Weights of a small GPT-style language model, trained from scratch on English Wikipedia.
Size: 12 layers, 8.44M parameters.
Architecture: RMSNorm before each block, rotary positions, no biases in attention or MLP, some layers without attention, local attention windows, capped logits.
Training: a variant of Muon for these matrices, 153M tokens, 4676 steps.
Each number is 500 + 25 x the weight over its row's rms, rounded and kept within 0 to 999. Layers, rows and columns count from 0. Numbers have three digits each. The size before them is the row's rms in percent of the matrix's.

# layer 6 MLP gate, 512x96, rms 0.62, rows 154-176, columns 0-95
107:512532551494488514543510493535525513494495525498496466511462525507493494522471452513518505515512472484467478501494518493484547523527480499487461500481509508530540545491511484491550469520490476507523542496499547477520464541476445455520505485480498470471526554475499495485467511500499471473
102:514528469493529487547458480499536526503478523454495511520501473542476459502513498534475539511516470560459513496477483507491503494469490532506449484497484555488515469502496512520521533448484469507511506525512509492528465470496521495507443504514505487467518462503482544515505485492526521485
104:500447519460512519461454537475482478499503510514510493478489519493535539503466453483550471458532505510461500458459529464480503522517498516475536471462492522525548502492492523497496496484502494478503477507507505481475494522492538446477501459494488482485480528518460536505528523480501489471
104:458515502478509535499464508548509475515538489534493493508525501523465493489496516427498510519455463519482437479512482481511523467470485515484503518534489481532485479487522507509503451525499537548478528523495510493515490509539535517514490513478466467456520519485511458530486519506516520529
086:480506492462505493457497478521520510504455514510496545509454510495496486533500459503488502522512490546512474525477478505446479494502485513498458530493499488464524511489527492531518486520472443473453498484496512520505493474519549499474475487522472525485460478555524531475544558515492499479
078:502502509489491506462454499464540460501502484494521504513493508506505512475448501470500521524515495435511455488478514523478503480521522471469521444531509501506513449518517515503493476527523511509506529502432483539525519481509499520466522476488521536487498503495456538489537484536468462471
085:490511470477506489516465530489496547489509531526546526512497485474536534524535495506472497456503470491501498534492509486476481527510468481447528507466485507453523470507507481506503503498499522459530538500494523500471483469456514526504468480501464486519522551488508456531486552468486484545
099:476496475501494512522502538518500462480476477516492524502556517478520557484477506486478471519499505496518477527521507481499512451485487477525518518484522528515423507503522519493520475536475505495429531514521491534489437496503527482479481491516494480514539516493537527511522496524518531547
097:484548455493449492502527468456491485528541508507481481504496494554439511468490488499479539499473505479514504487485513513508519474488542531497487515505574495522488529499497534474452476509530459520484544499545544481510488508486521526500519524521529485493500515496498470487506478524501471496
091:523536500458468493499532532537492529512470474547520505503495498516497485460498473506502520511478539523454471496502482495492474519511507537506498505501548469518504490425528473455464525519496530474470528517519528496452479494477509450484487507512478490521499445477527502524533493482488524520
083:487469501513477472525557518503521505518451481513503511533475524512510472496513520473535558534517510575519503484481458463502543529531509493462504467473494512481516515515485522482514510525488489492530502491495520518517517486510478458504464539480464492471479479525531472489527508515553475520
121:503498454496455485528505523469501510503509487498511492540468498472474477494508464514493462483555497448520462473495504507528505478491476473484527473480525499473534480464520558511536491462518466497499526468502520515532502529537541512497528476548493504510478479471491460503555499528495498476
088:513513519491510537496468490513532528534510467496481558475500537507509490462476443475497523560526493464496531503535504469485550477512480486494527506496476470523498500541456510480498522494532472517477496539499502485551520508486561512505503535507481497526487471496525526545506495516483489526
115:500530508451506538533535533484481525494477489510483461507502483517461474488487462449560478495519493474503485468501518462467540499502484500504495510535534498509535441489496536501503506517494522504494523493482514551478495487516573525472477503492524457508498487478539506473505460504519511510
126:479483493480502495554480522515458479504481497504488516539513499482482533481465493521558512477506510503468445458494493515481540487495460480498501486468514450550530504474473538502543504534512505489545495514523504448473499525467485488447482523493492495512494528516508553488514461497515515499
105:506458450488495506507548489495507491496484484505561503527469523493504520494504509477531485540477562473484514516488528532495538497507477506525525468481483496519478530527495494499526514478484457524480511478476512490501448473530486479518469502485485480494463431476513532536452521517539481503
102:541485497454510527489468508496500526490542486478491455533468455505481512481523487479456508482517462520512499473537537519481486524488510511554501464463519510510474479518502535545507476494431503521469541518482544534511487473533494549519542494500496514488489501473501526496487498486511483504
115:532493471511487471494473480500501512524481461421494513495484528538497504445513476527505538530522464518489523503479500539502508530548512485483454498454512470494506511478517495513517516563496451475468502521485489495485494506518437492522516503541492510497466481506497488499497529511533539486
110:491540496479464485508480539512527485526491470497480497556503497541458478495469496505484462524511515486496542525500509497520497457507483488476503429492505499498505489519494501508591491486504497510507530504471455533496518515491499544484493434544487484510487521516516489529461484479495523513
096:550455531510511513445463568516540522524476531519503514486536503507491499505455531531502504544475525506487495497493444484492532465506502525483464551493475497522535484505513486526523499479508518493522513515500505483515483459483500522506543493506508429501496487502485510538476514527488481502
100:520445484508482522492499492452489541543473473491510461476494500528470549482515518488490482497523517499519513519502528477508520465459497506511518500504541522453498473525522478447517504528472503528535527507513507522505506492532478510464455490487457494461481505451558488482515547521502490505
074:480553523465506536449486548484549504508474497498518512506542489538500533499492499496478512473515497498482542504518539488468517509487478501513510518482522513458464497513487486496514516452533507504503483488497492454479453477497533506499462477488462455495484549529470522484566531504491503489
118:506505480482530520505491502474503528497487487448520459484465501522511505458539537504494516512496499503517521472456503513506483495534519556514486505460527506481515492463489532533532508481470481600534533488519504519489493517474507488493491509533515479489468534473513515496528540482501448482
# layer 6 MLP up, 512x96, rms 0.384, rows 154-176, columns 0-95
117:502501532496519573459549480482513511486494519497510530532496483499501493518465526483488447507492523544540548469499487521513508474501453499500487504539510478473520509524507499512467524494526468463519507493527534473532505492536514521492482490449523567493456471510514532518511499513524504503
083:542433508533534448524505492502497478511507513493474500514519499484504526507517484497505509515509494502464496503523485475480458465547484500575492487463485525492481484514528499519452551505521526556478507521546499522517487483480479522528447490471485502527524473480487492512539497511484520521
095:496508522475534486470509519472518477534492462477487461508514465485512535537483466483473532468560461538532473512458516526495483488503477516469442470503550530492501499501495514501544518518526478486502505511511472491485536498506505471509517534540491527492518495534481524459518483452497497531
100:512495525541520468511504524513509487522481523435486543509499517546451528505467482496499532565480545516505493498465446464487496474499478514500489470519497495529491499510530452534528466508469550489478484530468480501512498496519519525536479486509505528480502519476490481503506509502502474447
107:515525482504489500533502483481507496495486499547469444502499515517476497527528457482520507500525456543533512517492492498536519492543512520486506535505498489514515519469481536491508493540500516534545512492501544490500498490581483496518483520528482516442472551509441497497464485518492526509
093:498514487479493514541500529538519476515487486501493517528448522530518524524444519492456556553499482503484520456539479507515510474519471527495496479528562495501493489481499494482495508501542499479495477528495537515528492517498519478439525488471452505517515539499550497517483500516479495476
089:509503515472518477428538505492499506491491508498503519468505529567511509512493472482516480491470499539503494481436482542493523524534479498500504512497507495521455502503477527448541530464469451493481500531536494512536497512521540483529492472481529494473510494555525527523493494503479520511
100:501520478499504458503479478523454493533517539523500492463548514506473509501470488501524513507495481458492528498481511496460510501507497466515480503445507527484541493422507535517471525523468485486486470508483542502475502526469510510494536478532470456510502517520491502502484437528502544528
103:525497452520490511469484489494495477505490516525458563499509501492489488478508508501481455492545524561451523458507497478533531542498542513485530487502496500488545495529500530509519508471502501503471480469482498495506486502502506536453467460473450456472490519473461516497479480538503515497
102:513577536513481489497562503474511450505531478504470517468486499512488502533529499481494508475514490570496499489493508524519505505475490523475482501543547481484490513519502487493465474514541504479517542489472530536482509502510511507492509528463513518524484492512556458547522524483523524513
092:474489504456515542506487447522512500520500489483452480513514504534458518528541487525482509449485482502468450498490484500498499525449498449497483505455549473490531489501527519485510450478478502506464461501505493487503521492461501480479490522497516559473484469504527497492529543511520486499
112:481503469480483517476453492493482494518494499486472489476455499481488541506533500486513474451563475468478479493502490479518575514561511511499469554473504486523462494488512561514503479527519479488509497499526487483471490494502490485514500523493510498492531461517533477540454494483468515504
092:470502536456510537512499520489481519488488519516497455481460477519483534452548524524501527490488517501468488530471509522535543539509490552479530521491540481467476533502529446513507494496470512528514495490530521526506465455492489488515505474519554470477475477491513489474518525523497509496
115:472493458573485490537491506534498451499527513576502532473523549540515487489519522489471498473525499526503516469480490480501527491505498537459510549481478520498493553497484481495505501520464471531477475473510517494483504521509478527479498502512501488470446485497511487523481505534530493485
134:498495502496511530518511550477486515510494524459523485495517489503475529516513446483543489486518485527469466512458513519463498522465481536451488512529525491497542473489507551473539514492540500517529504507543459475461496538529483481488518499545517469518494461516490537485475504507494471534
095:483500501506520505486526552517531485490538455498462472497472547498508489497489467559500546502523501477480491517510510506475543493546545454533524512526543494546485498549511496478511463503524490569497504516475497481491484491488493491530536482478492484540491499465500485529498518510526487480
100:542487457488464488519469493501519502534485492494518461516458506505500514519481470522491510495473491488437507552540526497483488502488505458523493509483547501501475513509523505479447478529484531466511487530520543476502489451506512477525537523553501463513511523466486541514496499453474501514
112:476478513482494547503532495459510510497513508527479480493471466539477505546487473537479478537471531521485564496497463495494532473432502517519511481484467495508515493455471520483523492476505503510512483471537499542493513457474527491465502509495508518502508500484470517447446494528483489518
103:556475544495525512492469496533550488503483481514517520540536504527500492507534492496536479489479466465513495495510526510479514485480469517507492495514496504471472512511494494497425464529575535528480499489499523430518488500494474500503488506531506492499509538475440488472522498494495489481
100:536476496485501493507520477521514533510495475507514479499487429486497488498526498525512486432516470507499500491514488516523494480464478468519501462464487522487532532544534509475489530480461494500535506512442499479488495498529538458511523498532567529498466496501475499452524521460490513503
083:483524534495516499537453479492488481514478501481542532502463507445508490528460482511492568501480497520497524498500503523496540487492521478501479488477478490539482541512493448478499558474536485506501493528521492449510512536542544529477479509528498447500523493517516488507472513489487531502
091:519480459540512505500492534486515479475544540481506453512552562501514496503470488502499509424490488467499513465451517481490474529523506516493446452524478496494534503506480530506476508503494469522486481565518500470474495495505503522493529486474478466495477472475503502493472517505497505485
117:477508469539509478473559485473525475474513505476509511493482518538512524498531442447536471479513512525502540495472545528523504514526497537553494475509511519483517516501507487492512492504494460502510517474476466514506481460482485458514516473518473488495491554482525481504542551504497474528
# layer 6 MLP down (transposed), 512x96, rms 450, rows 154-175, columns 0-95
104:496517536558463513544515499507552469468429537476472496502481517486458493488540491512534479507517487469505483491490487513527490541503478490540496500501483510464515496522467489474526514497522486506536491487521517473538524543496511483505503551475496494455478524489479521492459485500448510491
103:499541487481504524494511535477513500542551524471477477487506473546498462483513502507493490550498480506486526535533445461523502546526507550475481461532500497491488503500518494512545506488488520547515501496472479485492497489505465501512447475511537491497517477514525501504571473498495505460
096:509489509449500469505537513535530525502501511511523513495485482491523527498516461499531504515535492489518506492480503531533509526505540492475457461466486495492561473496524476453477503519484484497519501493470538496537485503503497482537486545512489521460451543497493451496476546452542514516
101:494481517457491471495519494532515548458497436446519506527448499499528465463491460508457529491523469524500513534504478472475515471517504496492520506531490536462514490484559521513480526509471508537481462500487513501499463521527474525524503500539491489489489507525495490485530513494477530471
109:475490484508520454460498457475517457490487489479490550476440499519501491519494514495449514531489522515494483507493523481478484529521500532479509478531493512529473518498518498537492543476497524485476477467459470536536511500509521498480504462507499475478511475559528556470489492530532470521
101:462466498487504513494458502490497514481469503522516517503499496498496479504514506452491531545471477507473458504529514516565484516449464481523545473503509471501495502495471460526479528517433519468494419480499547508493498548524481523520496526488502476516504479521498514491514498523505487519
103:532524459478499515492480503489542494525472493494463484496534521470447496488491536486545523487489493534485510495519514540512543510503491501540508473493536514483486508520518531474501486488528501527518477540520459542466514471516487461498528500450446480493503524449502533514498507542539514529
097:503496485429475514497508477447539492475466496501499508506526497546505535521504515531471510490538512485519498468502503529507472453500479507481524549530476499462464491520475456503469485499456514489542576476504518520504488505500485486492461480498490486466500505452498501485532499506476470527
098:543491528560450484436509497506486525494489523532484496529509496462484518565490532502525510494470482481485510515524474529461505514488483503438468493498536465517516478443500498509506509492509481499475476478493486504546447525489508513509500508501510500528542515495451504524488492494520535494
105:542527477555490502503552479456512431484499470495521508480520522493511504498516486494504485528496476452527498492511528453496490553485506472506505506483523515475541501550496526484508510501546489500460467485500476482498556465510482513533518494476508502443485485537512481512484471507532506518
086:534518509523532510520489570488489462499524469497547497542467525482557515530522495505527491515506526486512514538522481491482547500532465521498476491475509501539499471505513468482480515487516495464516473517526475508483515478460554526462482508501475455517539502486501527511461484477474489479
102:457489492449496529517500493476492496457465510516501486462467486479523491505483460494492464463574516492464487479517511503476522493497536468512499533516535465499513498475495518487515469472492518489515576474530488473545536528488482508492518495473479484516518484517446489482495507522479484540
093:553491496554508507475581480491480493543506490482484477496475495495518443488538510502478503478532519492485517464478532458530494498515483530506457518496490479520485492532511524496529536515496482501533521480491523536463506497452496529482473501496510462533471502512507461447515520485495529504
098:514525516524484535525546522504493481464495526497481528503529456512509511515485541493520525504506511531494533515500504481518487515477552535512529516493510471514509500480529531471497439458483545484542485519523454488511459455480484468503458524486490510513473532476522492542498469504482551501
090:517529512473481499495531472527556518505489510525479493490537515500524472527521514505474501456509525512549505497459511494520501465490505491492492514508491531526451503514506477505484458501439519483503546485453515516532520476494504476525486472496461552483481506513500470493536532479502483580
097:525482495501493500511500528512491469538474482479461527519469526509500511498533523464485520558506545530511483483476467495502505472516462508547492495490502506551475481467504547504502487498486506500515498474509513508468513490522516478554460474559524488484485503464494497544443474438500520509
098:482475552482551526465470541479518514483480533490495510490511495480486551473532517462491503491533521536490482488482498504487495486481525497466517513486510494494479530508543486569523530484476490520493453529472510546474516486509467499524530457482510464512514465498480482483467517539479464516
104:500488509479464459506481526459460501491484500511459495520510507495473500484543462521495504483505524536525504489545518540465480537508519489514491497504510480540501512480478510491470498490500561518507526521468480478513489452487428485471486505519522524487456480497503457517464525524482548541
099:450483487474519506475490494486487526465495546476500547463497478497507486535492480508493522478467492528474447525472495470485532531482555499460499507506496496513518476540510503494498482487520507502518560459436491494519515528476522457514492509511474492499496510442513530482508529497551511481
101:537526495543484523550533485538495473521502504499481490508497493526491476542509503474450479508508547513472504484528538457505474519512507515490473450496469480497510535526526512519470513487489504476428503505505493481465511505499458481489476508536474526488505528510581462514512518497490500503
102:515504517487505539453498484495463484483487525483492498503510474508541546474501508477524480551500520535527495514485508479480506452496517529484554516504497538504544517532491451545499488514486507470497476501482509477511505534462431488488547496446527488484507509521498533504481457478463507487
101:496462432479451460490468499510474503495505491519487507503520536532553519510482536493519510525500520459506479473479494470498497516488515473464491488545513507509533513512497536509482506474493484521519550514496516489485493533524513468510529495494498490489513494486573470498416460515501494477